Each number is 128 + 32 x the weight over the matrix's rms, rounded and kept within 0 to 255. Layers, rows and columns count from 0. Numbers have three digits each.

# layer 11 MLP gate, 704x256, rms 0.094, rows 0-213, columns 0-63
063143142184123122132164136150142088089179152154136121106217141122077130074107061164090117090174143149111084123150052161169096123140166094089144109205147112132184122159122171075052143134158192
124102201148128139124148141136064101128138145137190127125120066128163124135117106130165134037164073130159073116142179084202084090144159139166112176085127123158099087094046125201142089159161155
081106200109142165096176162127128065125084120173092114099114103167121177120067062173064135154082159121130137197145153142125112068153129089102139123127136141170063128077094122160083058095139101
116118137162065200112192149137162173127110101126180076199097123091111099112106131170101128139132081125103142143124118085072119173144135137110060130154131140095103143138144115070128130098151118
129162133169111151128098148155147123152144158119130129130108104101133123125129193129147094145124166131108138150150101117122094181136121187077128091164138135150155120124136140093098160158161121
072166125094171119122129130135150151170144156151087126124127120186120089161143139138111165142144140137110125091130118079191140171165142133125142130116139121121052104196159109165131092169158133
143126133115164132085194147206126106131120086114125080128115105131124143069128154141116096157168092157085086096067146141097137123107038110107081143206152150162173131161116095169120152171122141
141151131079134130092145065144146087144172101201175122055146108097139136119152082108087166126092130209148131111105165126120153121168144156105145064150136107100061124141101129187096118126182141
076142136150109097108092091114126104090083149124111136113138083090090091156073074088178095086106152099085131126146130145095091211133154081162141156195117147213108195113122155123097104177160193
079157162146106080140097118116104141094106157175144084186096202116120098078067175148095121088094119147125148152053125117155095156153108121185091115123159176149095082167168162179139123117123110
105154159176192119099146138055059083107139088122170128151063101113062138164084119143163060080092090104061110086110143100140142142136112076143129125136122141073138165112121123100166146161119110
076120082119109134159167119140138138162106152097129141030083147215101129161150070119084098092100114096126155133092126105106078138142121193151170133096158137096133099144102154085082098186196114
089197111121171130135080104151120147111155112063151117090108167134193111071131133138092100105163100094164144157175173145131115096133139096113091138135087086161101103093128157185097126128078152
087107202143170113056144169104113106154098166155093102162161117075136173117104130149107096108140132186121110188159084128097102158186126082131118138116157140085207105162181090140089144052181149
151113163178112135100109113096125123113127099103132137112140133172121075148148109104136161114096138112075126145081131083108161110078086115127127095153162110127119177170161141159123124180127112
170160128134132088104114156140088147133140132122121108138100112142136111080111116140173135061114097098132101090080157073164117186147145136115141170137135052168097098148141153118116099124123091
160180129103091124176162125113150143129105142120105095116161148136115101143200132150117140094158147159129080177090146109071165101167106067123119195169084143191121113145143142140089169143155140
116131153148088069126180083159204135166109187145130155189137115113102167113076085122164142093139113122142157130110069158161130156104109140107113114082152124115112134155160128142083115120115107
140162162167123087080050155158147142114139080176173173176107159089177096151123083176160125084181112130126123157068114113156143100178086105108111140080148129106152163116118171100083061163219119
086128143068161156142130101093147130095120178136096094078092084080145175138118115126150202113152182149138161107075157085117129182080101184132187147146200188173116127114116108107172134091106123
136052115119130087139075145128071153173085135153137119101151115142133156176112089126101190134160052090145134090077184095148119155122144174095112171139107091133130131143106076110163146116127206
124168159133114142138132132199104149118090102080066141159140180114104125142139112141185161086058176115113120110094137106109119169144152080158090152133139097081091110118105152181136037149107178
055109144102144099126119128130101053124117187153175120063072164168099206093112053076185154094116145129113200154121097132116166172172156117189154084165135139079134103121156114104137137099081156
119128109084100118172174095076107145079171139157139139182186120107096172174131129162126159130156128053093128102133172126140120188094134145149119149069144091129113161116110198195121125144142120
128137182114157153153086100102161141128117117149138112144123139099100106115113110120142105108109139142082123120117120174115117174153086113117130139108141099144101083113076143115157120139113115
122142146101117022082073141103131098175094093124123133133090087200048123125149104137182141100114153112160090150110151182145092046124150217205055147131054104114105120158061200165150174170116113
111207133150120082145119086138165100114172154096143057069133082097105124113078104088115175062065103101173130172089227155175238123110103116106112151131165118119164132114143110117065095167092130
198205103164128121123182224153177148160111111095179164086108140192075118096134079212147133143157125125164149097191098109140083109102132120190097108123145165139120147115180142135080114111115073
158094118141152088193140123132117110117125119069111135103148112085139136073139153071113116170115131118116146074104125107111133147107118155139131156164140127126121117083158119185138128106128152
142117165088158058163068140191115148124106140077086097096123110143163082158100145139173116111118083134068107096063138128123069078186108082135093174128178070153106129184140117192039107159117123
129157147145150141145109139134117121126126118139127141130139132131099138133081092114088138190109089118177181116106132150120109146177132147120106126089117110121143081114140129136131104118116154
085189113101167145112151054122133100129097101092158147132132123164160113146130070157128176082106141108076109086211103102115065146114138128154113108195050065132082120153170160044071118126107096
111104195117127161083206124152108135146188140144107155097119158098041199151082140065130208068093075125075137137164109137101110161170136094115130116180113129131112159100150108116111136133135154
047092181131213147094106063122174127138150057122163153164127151123175126108128150135116154117107112143151150021154099123100124144107099104171082071158160142182171082076177063127152132165123151
157125142112166165147232076191103141160128141137083107213155082095229048071163133113113155107117144052087058078134080129123141105107077123130100146186167143131181132103095111099114132142127166
150141110143124141184135169181159174134122151096151104119158135113172163132090146097097092124116084142143088168126151080123115155154124127088145099130189121142122102122114141118105126118143136
146081144147091113139105133095123126062132150151086124150128157101048140113139138124086130092129080132073161122068133084096189138144119140077138136109147113134118135096090116095091125128212166
139157102131107129113175159178121100182124133147141158132203121103157124114151147134116111092088102155166122195149122130169147120090157086154103144111144132118117108120122112199121071117095138
125093131128139110145050135109112177151128152093091144101093086118090052204093142020127116163103090102152127131106159192129103089188101084136089104125054165136113114096119159161086096141068114
094124070148170092147103097131125165109153143098130168123105133148147117126143125137104110113029152198109099195072160158127153162087138115095096075146186126115152145090158151168072125139152135
130163112175139210131094140177123216140096122148147091063087081127159089110119140177142151105074119125147141099098137116173151159079085088096119118092155168155127141090107151116153107135167145
109080107178146165160125173157121166234058140069170143149124163153145142217155116096173116101166124179146083137137172177168143085123202185129164135142127191101136154114128126098126112102142089
163114143117102169137075110155127085137124120135090110147178101155146138124193115166090150132043114093177125096135106150085148078092112158181086085153137120080159127142165131139202094169126162
152097169130129161107104146109139156069150128134120153158114092151114119092075111136129158104161150090084134140139160104053087138114115098157070098146160101194086083114158202153122142113116113
181123176143124154140098115126128109119153052111173095122135149127107173130137063137148116105180172127151182147115092149135093131173145151196148152122160175111089129137109124105154137078109087
117154147137140096080180107117092189151124136075115159181087114147128162072158144122130126136112100175101107120119170120139195156165167112131096139100110154119042159125163093134098167150122109
084154099080094145116164063189143151255125046077144148125118147173121090099170103121161098135185104124088094136119198162137072117128096139087102103091179134160138133066186105197127116092058169
120123125112128150151110171124133127068101141142096114150128121160072145137096135173112121139107101158133086122160138171122111190139150175128126042140115083151172126088148134117169121151101120
097158123170110103114122130174081162097101082116109101143137128168162122146112145161203131102117121086096154194132158072139113204129128131117166131110156138144133121132167102119067157135153099
139175145131146135150157122130145100135085127170168121073176101133081172136155136153107085061086144096191120180098103168131115111121136156151173142118132100162160139152174110167127123164147171
162099094125169131157165132155134121107112157151197136129074081104173132186152135097104136113156138138122125125139098167170158131132094137108122149187093060082156123156076144106093116094156189
057088088151157131139097185140139115148103182120086145098114099107130193161162141157116090173184154141143129098172141141175151110152129209180088188126127120143090124123160171143115098129165146
141150096130104147150135126114099120172129121133114132131146155178135160156121085119119160119144142138147172167142157158169106172147101139134118150095136129173117194150140159137115132132117119
150138128067147135113165120121122197110162137155138180207155119114162130122080097063135198133157138100145063111189148100105143104138103128126188150151109129143164140094163151093147142126179118
088144167096065083134101163101127178144137131174118112115105103125140150138120105162152150068113151153125111085171144109094129117122154105146100106119122103127162164101121162114054136145112136
127117115145147125152169179178121102135092116181094120172140151136126095104170047124111086111121151134152102156128115096146089110148168102092215085123117104041160130082149193113113180086116174
122197102138184161139109070141104165154165075071137128185092113088087128195191157139133140141103138124128136132131136132106160115110082125103103111194146155099144188148163159105145136174086119
159066182140112101130087113162141145144119109127166097124135124127133112089133141138137159142113131101089155111098129123127120139153127158062165126081149080141136083136115129109125109084147217
137122115164144156149166142097082173132149116079166089106184073124127147086091143133148150084104130141137138064122148140144142135144100149126069031173170121091075082085116161167130175135091144
123176144129120066086108121148117152112155094060065194199110178107091167087106111176163104122176072147114115166054182072154060195139148101154153089107159094116106186043137219126118117141059135
196106118089105119102125137086079058186060136102105118086152073106098090113075119111152143121117066110089120066176141122131154140128088103167159093132080134055129117079083118166161147133198180
194098127179068104102111183118106125099146135099174117100132105156125104174092116060169122072157132142146126138093134057109082146161168124106106091133127163181094155106091168116107185089127088
102157123106156126135118162063137205090060102149147138134144121143151202106062057097117117100111174180092070144087113048139152142155076111136111130133075162141132180155093133073198112078086145
089130167158158094140153157107114068164145113089111085142186134130080040090143164116136134173114160161107085170105146176083167106112090051141073156111110085155108123144117122102106057138105132
107103106104120144107074207166154081162115117170139110196094074099076152160106103150129176181148137114185106103093110162122086135168147135157143184092160146147179106135119171102163137085090120
159123086142153181109075128096132090131125093043200140101121157110135129124148125123180072143178154083097096136141063149126089131137097090126100078126140181204159138093197108118057078129114114
150209188099168122059196119083158080091139094097112149054113075182065103138164124157133130102068143115080149098083161144104149126179122146172108200067118144151155151082127083113192153101151185
113078128127188124108097089116161151106119087108139043113112169082150086088090127140150066052095104099070137096158117121156112176110123119168086107103160116132131142152168075157130137135160065
102120094141157173121185114074136116080126118124082123112209113146132155127067158161056098027182146170108202117125137143096187113093115116112146135117124106137114059126174096151078138087194099
169135174146110121079161094207142137130075108110153104114110104160097111160152072165138103083115132152175091136121086151140138148096100101169101137151122102165124110157140169194069177177093117
109146147156163137145081122196069130187124138134089171096139162175133154096106066111152163126148157127138129167128155217153193114117125092107093101053169086143131153096143138173090118120161169
191143158135155079101033097199107140135186134139158093128056191120118128109150113130157128098118136122179043117111206179157112130166123164121105104186116103110104144147173054089105103160159169
115085091110063151109148144105127121111109072069147124111052091069108135182150095128159175126105134134185139152077108128151106105114131161145089173104178147169133122140106140161141122139202201
076126160097143119129088074113100104134099059144143108076148140091114133122076097099164111116163097142164202161112151109188123174160143158128158120174114137126082086130089127160120160125148119
145124115156122120142154135116134123115114087150112108163137118065145154160181140129126132098130114153170197148162103101118130155149136128145114141136151156137140165175126147108114156149096158
070089103043175069126152112098141181111130115068072089088033139135086129142186101039126165196166172191193174098118108136134110124135091122102068087143142125101098117121128141108126044139095079
119164162159128127126108114115120109109136138143130134149105140124153171099128117163138150157119131105142148095121108166132089122161133117149080111141148156152118159141149140119110123108153100
182119177132150072136099121164152086135183123148093146127141148143168157111117136170126124180145125056082131152086108133140168128124141115093119111074191127155203188096102172166127139161111099
128103155135111139132098102111138149140103156134132125153139131094108129137117114125112160152133157102158143129126153159069124144165136153123099100171131126128114125130123156150146161168130133
105135134106180146100096083131115115121045084139185043129150095000076097167152067082128138150165113142120209114211102165122158171138091131202109142109088167052111176144172097133116170098137124
083112096172110107182079109141163142148141146085176114156096144141116120124132137146195100162144152139115124111190128120085094087094135121129153153109106164179128151180145111038150093127160150
110087124161143059152161212202168082093111106122177145114093131155120143138097102120101113167102090093158100067133116191188168093179081106152105166152176184092128144149123148131185162068099159
174097127125120103129103142174193059135117118107114092142133129125177136105163074088179110117060111088154116170132122111128096115113120098160077098079169105124121177148112131134155070194151138
068128151210157161135137151105216086068117116106084109146129158150112122096092083139107138139119137138198108133118112156112128088161057124069146104114117133157113147092078049141154164092132165
078084074157152142161147138106106163144145142143117135080123132105167142144177111060124157158120111153108133170195207135155097072140090147126169084141107130190185115117113192146124152147160111
110123126109181152126091102148140117141142177179153075078160177150116118191169152161142085122092112080123141160110086146126148157126152102144126145133118122116164117113126179135112106109118040
126120125086149146081142098120095088178063137175057143156074127115156151138099074126079139096163123080083074124150200068097097105148022127094087046136154073120146136144138145149150100173165152
128137135133106113083135153141057188111108158101160059102156098100146111073118088146074101089166110169167159144117087077091147114124158147173205142055209122137099197147138085112110199218157131
146177112100065156115102078205149116118149108146083074151096117152158099086188181133141113124083077124165107128044104181149066139082100165162139173083145136124091117142129160132148078117157116
130154160152165144127170134124164124102107150083135134133095103109151127155072124110121155134124122128113191144188147108079191135168108146123151138181139158148148129096101151124170150138113162
153132210141190128121060152147147146128147105137160143135091100122103138126103137090164143112137130110026152109170091116126103092139164090094166151136095096140093136152149138109188141126114088
093061072146178145140109068112143141119147143177148123134131098039127070154102111071046128150103103094105165154151101147164129163164153166137130092166141156114144156098233079098138060140117094
111100137122199101043075124155081130134104104191092122115087129161117165137100122085137133078174149110125134140109153188124141157141148103132176151111164157193131107175137173187031129118155130
110111115087103182140110136169145118123086089174136127141161118133114112210075189084147118138101111178133128082163132143120092110152104174153147137116039115126112168172188101115097142126129119
161107133116118144098134127156104105103116155088121124111135130122071114096137139098078132149089146118106145136114133162144136115156107071127141172099087144099144150134107110119149119128123184
124151104152132151100138179160136116174120103162143142150111115115146177122148118119135134140185155079153106134155090090122149102109137153129171121120117149148093125172116118102121088132103138
117118177134099092125140143131145053079156093144149093170107135173129107109087132134152105160102173126134174128131144087161105143161109091149110093206175156153136138135132138107100165131076141
144067129130210100136153144133103126160124158123146164102170093136179113081100125094138122137097097119088142148110139164142133151162118121103139122122140131101162128157130113143098138097147114
177106129089194135100048145068174144151170066141147166129141122134053160151069115177140103140101179125098165101147189105172176116201169170131113115015103087134113121128164146197149153175106169
118123137133106088161130132136099137111152131115145093073109135108218122163074141080157123086163133197191143159155168108173169136178090124128117159121128126140161095108134072081048174144112128
144125143135107113099120164113119132130132115127170178112072098106081122084058129140154168112091139150116156139136151068161122104143134119121114208213127102090156171040081116159101104094149113
120214056056205139079204123101092125234137110169168142123099154105155088066099136149134088087118130166177136116140141134132179144193124142151137116180139230125173142123049129152132165114097109
103147189164144173153125141124117123114162076125142108058150122076140176163155076154097135118121187100185170116055206108123138113162144112119109183127129109087090138129096118096141101157082093
139159047106109050102067109133099088206142080128076157111144074157151102126079179129165147120159147106116112130075127083143106110143165156106123124144156130123168179134087128101095052149083161
123154153107104133131115123128116146158127143145136139105135120153123143114142124143131163117147141134103184128104123129160118135140151146134112145137125094103149165121132110113149134110121139
107167164111224136094109148095111160086134183133176106147111147146109112082151106144129111103170125146134078112114100105137136140135115165127138121100132102142079143187101115176127137188198115
148195107198112201115137133131119145039121131143155112178109089138140134158123163205141062109172124116131070114127146108064159089123127113073050120172126124083147129168157081145124135087126137
140174141102115130142138143136054156109107111117091092101158066144132156096119086105130102103131069149121152062147191108115132104165090131105142058144172127116159147196064112096127143121034160
117141168091112111081152100071095118080120095142132091119202088137123178099180136132165123146128184130094109161140117124089070162109088118157079075114147070147110140128189082122145105091134124
153087082129149105120118137143121036137167087114072166135202132131146105118124101071183121073197122102134120154155099162126170103106126156115112164112104131086066153073193102115135132138095143
132121154138166108142122138148123134115105157109074120104131094121096112146168083122134115127114054122189142137181113141146120229126168123124067107107132128114042103077138063135064189112134120
194039102120085119167168122149086107143142196169085088141071143157068138084091153124137161157124142085159146119071036079189047149134146093142127122153098126075100129131151152151151170168174087
112098091235111096075111105170118128101132083084100113148163084169091135152163086130140176113138112149165174191125128101148100158138126173169135104126109086114124155093092166144119152187169112
165166180124144125202130146131116117111145128062095157118109165109116101138139112112085145129134140137189128155160092137138108089161099112139053084079052154179108130107096111126127127163119099
122182133125169153133150077182170148080118136125169136130123091116192125101159175106138116200087136083183157137095150105124120161127106045170115092095139129111066142102122155123138155109120115
105099137114123133146164110166171108081099171099094156078154100154174098114122123096129151169170190079146123146206102131074145135173159178164094111173092140148176228169090120116163135082040100
139106082107176095135092116163143153114106144081161178150113137090077177077162109118189132087188104068156112117065157206086140147156093129151094152126191131163100182101116128211131199076109073
115092164128104150108151110119103123130081092124116094110129121137134116178196105113177083111152122133147141128087117117152131167136137142143064135126140128131111140169161105128139140095112145
117120120174105140160103037099123191133180061053072091091094108173162077120150122139155189112136177070129084131127084196135093167151095092132075170123115148116143128139169161099097115077171125
158151108114139118153110117112120077120110166129096136078113130061104186116144114083172130164139146162166113178135124159121137128119147151087113113146145147157144113120042077124096128138118098
150138155116118126096098051130124097142116171093118081105193101156164130028100068115114179120102187196156086104167128156141119112138183072150162124153032147181128144164132194162120169181102166
102153146160188162169167091060107102130096136213147134199140134070131113024082085101135117129105127187079114165109154114122114134137155137129096144133055119144100141138127080173097077203134088
125117169094136129102100121144144097158116123102134145109104157107127106106096165098121103130106130168142116124146121075112136132100123155133146119147123104123114097120113101137112101187132167
131131098106117140103150095127151109137070121144113150138126118158103154138139118128097158129090097108176134135113122126114148070126105122173108136131106134143125174104159112085125096091098120
169081125113127139099142054131114160070126095147139140130106184069141080121139162166065113120127082120157110116108154126142111068068110117134082114210127124145073122108105090169091150085105113
148180153065123092145067068122137114118171155158088119131131137122124153140115064160140139125146158090176102151079132123128161154180090131100167111146140149082134113190160115118069101100144162
090137122110131117133111101147138094162106118110107144133164115120123140105118097126091155156118151123159143137111101097086177141166120128123110159145147145092165110123153168090100115150080134
162122112180086094087164122159126110104109156170132182172104090099196110208114114161086153109181104155218182129160101120139102144106123172155059148104153185064148155086086183118118160152146090
129114124114159134122105097140115147187125085132115147099123148084177148106131190174141119148135126074164142151171152137173147116176107085067125096125133094116120151171139119124138134095094075
130133123108152107137142117145109138125135097130149112091130133132153125105166118110128162114113116074112113101167118129122101134135099164111143111116136131171110190153108113119143117091147132
158147191080123100153145163091097104142117127084099083124101132115117172131135149071140202112145110092134134133122050189144162140151055073046109106096096132141109121177081110144107144110118120
148139156108161120172090198092122127119151082131126093154098106125161141137098196103124063079124126128128173153121146171182146167143165107151127068108074206040060067136146075102103150161157121
138163135154160087132119096073162098116098153155147014163160064157069140171151105089149096179106104145144113125118199111113114118115092121194101171085173121100090085133184138113088141131091096
105100110136137127170134115093129172133138185118125178135128130155176125195131169142181029082137223136135113201104150069149131190087114107133187158129130120130089111078142146105141115135115150
108199131114165127075104159138167141113128076125188118158134119100117116119143099109133103120159115151094148160113115154122125126111081140142103143138106079178110150130110121168151142110149113
087164113113157160136144165106137048128162169131116155086135099182146077142121124093098101111132173107115098159138110105151110122084123114111128074094130113152099130121095151131127138141082143
162166095131135120095085142139110103183103194138115185127143210069111099056157145153131165170123116176120119187168162074117122109146171115135006177149151086143142156107098128113115169172094108
123079052171119147117049126116129169155095150113098150175063088096112191096113086137166186161173116123138166160108114128149179070109102136129096119180106152063124129119175123137159143140178083
102142165148132094089117132104120139125082119161145143162094150111123133120138115125131115105143133148106153157114107149082092116150104148130174107144159114109104160118116142146150098135141124
122119158110141125146155160155132148143136124165128104110117131142095117087131122150146164144126093149102110132132129152096120142090146103121117142098117156125151139167104114132118148150089109
117117146163128100173139168133153070131136097140174171113107156096104141129171123137146168121154115149151100096106092191115142176135119116092115119184134105139066104177168145073047129171080146
144169102143129128126118107101099140139146086101147145105086072109087097091024153170152088096165115175196139133131090118135074155072097192125061108114107169147111127159163111159122103118082132
117118130139136140146158107143168097157123149131104113125117134131141133121148146128165111143120161109139154175135070135171124147178128106124124097123134124123199099150130106158114164122177146
104140196128130143133122099110111173128088132139124117119120093130159110118152099111110097129107154166141108147122141139096138150191136112117076146175118073140122098108151120126144126166146113
160057126102114172098148126120188164146132155171076092155114112126127084101112188127130101153154135116143129068111102144101161140121130150091096140171095085088126114130155106163105155134090140
109193107177101180116088167154116130105148155116099152101092148168084131093157116178143123104156176123188155099175118083122115129152116115117112122071149194178118183156089158129170186148100134
120097114079162090020123139138123054107158146164124166151114121166140156150136095132187134142200158112145172145140081118109077122089086165104084117105137137135127138132149068102101131202185180
114118134121129145149116120107148089066112139139153115102130169155112118140114119144101140157090132116110101119135143139123133113112083137161140132164106157135132102131134126133140156110121120
173102132131150126147171160174165178103088105104099153052140140103115147143156072113177098159089092133168111126171116149115150090123150104254059109145113159150110164163160123134061179109071090
141138122117131119129155158122107087105104112140116124123122099103123147137167160127192156142148099138148116130089100099095075161050071117144123098125151141114107121126155108115121146093106134
146098070165160125161167156128137064100170126140105150170124101104107180092117142128148158155128150092122133113120175155088121136141065118110134099122148115114130079125141107108085093165126069
148150122118120114120122106097159127098116122119130136136148113116128107105137145158132118113117136156135128102116130117105134154095114097117130147139130140086136143119125151144086093126143155
111149136194098130131094166138133135146111169158141166147081117118121072151115136157066134125101129090117110089170160146141149067157127153084163110197135079130109142189110109083114190101184151
146123176105142198117101097192146133132135095213104078127173171150065127142153144157170149135138163126067138151124141098102070140154169108164084110105088144122081094144108105103081116108138135
132110170208159132085129152081091150091090123111155140075096153125088129131168128151052130107151134181088148121104175071107122169099117146107104083163167169127129169207129190141191127149089112
151161124171102086121121102140124140166094110084091114123151127107086131081142121153136150144137131162131145154118181095126120128151144149133128108088102078154180166168097172130152138104082122
139120105078163150157130102094080177116155147109113075177150105128071147126094113117154110098145084111096147093117139084108149111150121105141117107147168093165132131181102157170162117155129141
132054101173126093177077139072143088111101187082147127125115109091148179148117066119153093153111142167115105137119087106082128138124117109145073089150101141124116159089127145182052145131112149
138087159148117160142151129095154099147164101134100135071126093106143117082068098145097117103124130151108112085105175080103165130083121107138102106103120084159120120121150141099101141119118123
074126169174134126113103089107152186203140150100080128094101152117128101110165117157119169137100150113147134090127172100133167137128209118111104099126168136090155095101145218125131077148080095
071144123083110080113067176131077167158218095107105109109216113169111102131102092119107077088143159186131174072126168103112042121166176131152158121136116133167102130138210077139122128197089087
087115093154121135151151126183150102115154141121099146082175154134095154084152071125113132207161182168126138116163121171072100128100123090175132131133152054181172124148145126105096088131096126
129148128102086091151137119133194139095108147123144082136129087039148102144149098137123111093121148176090143146091124163102130115162156140143117134146194133105131167153146149073126058175141145
173108119133102071204119156103104145138118107150128117147135092060156031131098124128130102128164185062108072177106073111169159089096139132151120126135179144102155139150098121141103120182114144
143120164183051119124123088122094171106142138078112163181090120104086117148186102122075122113097117133170112147162132135150160143126146123123110125144116117154113120112155114156122150062064079
119097199169149108166173168111128142119166094097152190091148127167070151153137078095113125094145094170147126175092149175069107182157143145169185137145130163131134111089128106116084127105166117
162144091090152094056114129148141147143122128098152093157128189111093151098081110159126159119167135160146119154152112092146102151122133166134077118141095088137148101054094124149157117140139101
158130139196149119044164122180133201091122109155154172105130143111116126109160145077141102150126127171108136132098161179142176109093096197134067155072195207100106109106118099139123161138076191
131123115133165089129146136124137128153138146074132139103108115109098153100155121109113075099100186107109158131132141163156097168136142147154146137115097149156082147108121108104147142190108133
183089102174143150129145163214067172127150097120204094061173109125160178105103134066145099132156122133108165107043125076150170137053094074072087198074076119115110080169125143124128117124182140
150145120170087102144086162107139089144041136154170170103110091112078140101112126106120122102125137140160143184159122146124146107170085079122112183151142145165113099131139148129063155121154062
182088157117094071086114124166117195112110136152124156139151089113128076138132098144121180159162093206180108111146074145135170080106118182136133068159104057124156122100152115180174189132147126
117224209132182117088088134137141088155108158146142119105097049140128136184111028098078098112127049119076182130152136124127087107126104126180137110065123093128125172131106107134131130183119155
186127138179156106142094151132117164155137108158119149162098152177103075115144121108152112093130136101115157090096103146122166134119053130142189106137145123174077151068105126132125182130144144
110114093139170111153084096089102120092112186121142175073108110174147180122125145131136113097115128131094143133172082179144125138179081090114131124126133172151144128131077156130139078127129105
183134106152109075139175120102121096127089157159154129185140161150140101105141096162117134088142096166144109130171122068120136114170150114113133143126144115119100197087134133145096149118054099
171090059073098120057174154218140143146133095123148144129122122147126137077072057141168085135155146152092136196097111165138102123133134135133054099199086084165094111101089145156127073150123116
115141099074167103104110104120111148082157141065172150087088083115122096102103150116144143074098099117105136087142142147123169112195093079081116121146107095087094197167147091098158062140107133
096105120123097127106063121119102163103078194072118085160084097154140096125131087117173068072111078184140146113124104107137114167110096149130126131072072084149117155110143171120162098100061052
165106134092087103096159160152079164094150091096153179094118118170124108056205147116115120188108135155137149158149145149086106102083136136116092097144163111150103142096131103174106131157088142
158103069099096102049109138115152123087165205104122110081152176066123178130133127142125117133144137108117108122128060077123168111122135140126087141110110134125111106150185185126137155070083120
126140062159132119111199119172157095133128125106112106115059142121139134155073060116163095071177152105124093105213108120106156105126127096163134171108192096182172160106197140174092181129125143
150143148147119070150120122147092119095141147111098192121110174157117107133155141145128143129121134101161160140125137188128163135139124145133122140108142135144128150114128156092102105076133087
096127158117114112094143099156156125111089137107100089091108108164107137167104138156127066107148130138109099194097132148087134121144106113146139131145142136145155120084135078128101151079123091
081109145137061114126133120145115083170161131125065154144125093099098153058134087143112114137089120154108123141079122043122000115124123136101129097123136121125121136111154156139097111177148146
121092133072135080087147136121169172153119183138097120145140159175124107147136068168232126081194157126168086109122132143155091139155172094196124120115078154151145091112141167119098075161143106
105122124088114143209195170165110137163085165120141137166135142099133064124192101141179125149121147113159141155174213139129186086089109114126098165110149155107108107171135130079104141166101154
138163129105160076147151104140153123130073131149167098113132147080127106116138123133139167135118097190115098108128089173138185104167076142081095142131095119154088127140178187160161088162127201
141149130119135064128142097187133188092194137095076130114111164076110144102042094163131158091142190110143086095175154182159172155107146122182127185101138108160114133142129147107137127126109174
126172129150094140085083115143073079085135095130084113189150140161141127144126152183115190156140082144143158169132146078116139217139134105108140135208097094145174110037158104169147107178136110
115139165167103091145135159116170124164069120146111085173142099182156111123112078170196084111165152127171168154150134149164124165093133113116148090099037111199127125166150122099169090148143059
091096144068120105117106171124103131126150122124159155069173108112081017071124180169126104099192159177146088152138133140117194186107155177149113173115175152137114089147108165181105088130211036
158186108118142123106119109151098137151113166118135151136143116136080101143138113152112135120159123139150195174156157134122140152126108180152115118137116112125156124156191133142098094125123085
141092161131101053161140077127119153147053147087098179140158126168106144105187102154140135104147154111130108149112092169106150099149133053102105114138182122134137141071116106109092134137109117
070168119128160085154173091160123136103157088143121139115078058115146128130122065116218202109165134151139132150105105132140176025134102071196125177091181152088089047088136133097164087109147105
131141111063169111115121147109141120134120122126123143149101142105122109110086069123125079108127116130143119066129106208142137165161170120113131100108122175157116175108073136078121152074102156
105114092130110136128133158200142086129155099110137160172107081110098178146096139124112145110156167097143132151155132126124111116115152156139115117120124073191124127137088087198187166116167090
041092156145145157190098158114146088183137105163102133119142127123156148135141140112123136140105155093140130119111108077136110182105149129164158117106107108125128133156125108123090129160154119
101111188130178083099131108168149141103153192102108113152105131125106139139113076123118144122114118126113119143119124160121151076103142123098146074127093099157104141120131067094076099133183113
112148181128156158092165132159180176097115167136137135108162089077099159144092101124175175127148133100153112130148139113123088166077158141175131183171111116117176121090103115108139111186166148
127108173144078139147087146120093125142142143101167114125096061162169115142127116095149138115155180160099090145150118089184127102103110126041127139103118091162123164149119135169121130103129126
085148093056149120119143143144102121117104106145196106130184164110129134134073143092168128156091149140130158105099135162149150161103132158150088080167157128136113122139125139139161095087096127
154099172167156113169110152135086192164092108092132115108129133107117120139158125143087138129153111109094196126122150135072169170135168151124125145165132153096129118101106092178129134128141142
138092077134099146115156081142204155107142125111083099089129117095062107112120124157158110128119153044116146133148124087078176031123094124149140150098185128155154108136148147124129146152128102
096133155182146162138134132151099174132095165138124138177053165118122120119066139155163098150103078072177128176114113092139177139134120172112168205210125163153106099182120098158139087126100128
069122119138153162214059077111110115101101122165159115110159079135127220067122152137111027121104081135118173137055172128101092125159115186192108090139147143155149133076120157162183112112145154
137087142076146163056179160110045091109100064079102113079125110099126140149161123102126104054166100128123177176093119166102085138155123156113188125112123156112158116109071166111082149102136071
182156169154182134010137115111125163118201154133150143140131155100197105136077142140122096069140183111065137114117055140102107097169172127175134173064115138066088155140200118145162154113181117
102061141160164191178063139156109176114084063145154118168174175102143104129122151083153092131111145118134146129096092129141158040161113082110152147083158073134097165138123091121092167169123079
070129143135094114093151069119163096071127091067067072155123165095135125148106124146117132114131091165165117097132090163117164112151094119146128172110135099080113141172117146119125080189089102
098114150092158076097137104170158120131117148071156120150151114193154166101147103103116170167139146131151118133145155151106148117125132139184108140052120148134125187119149157119074072168086109
134091138141099140170132150116119125113118107135143101111159132107144156129108077125173130135130141139115102150091152121056125124175112132049157186118112146073114091139151179188094177132118113
119074109115089166162141103135123155086069168097157087117137133114158084092148116041184093114066153178174126119154164161133139097136144126139181113120129123135087147050147153166131140170081171
143097162193144157116099152107134126055074147104105100087077178132104117155098111146070091159063139102148120143123119146157125158098113108144074138150143185110078127130182099120133067145079141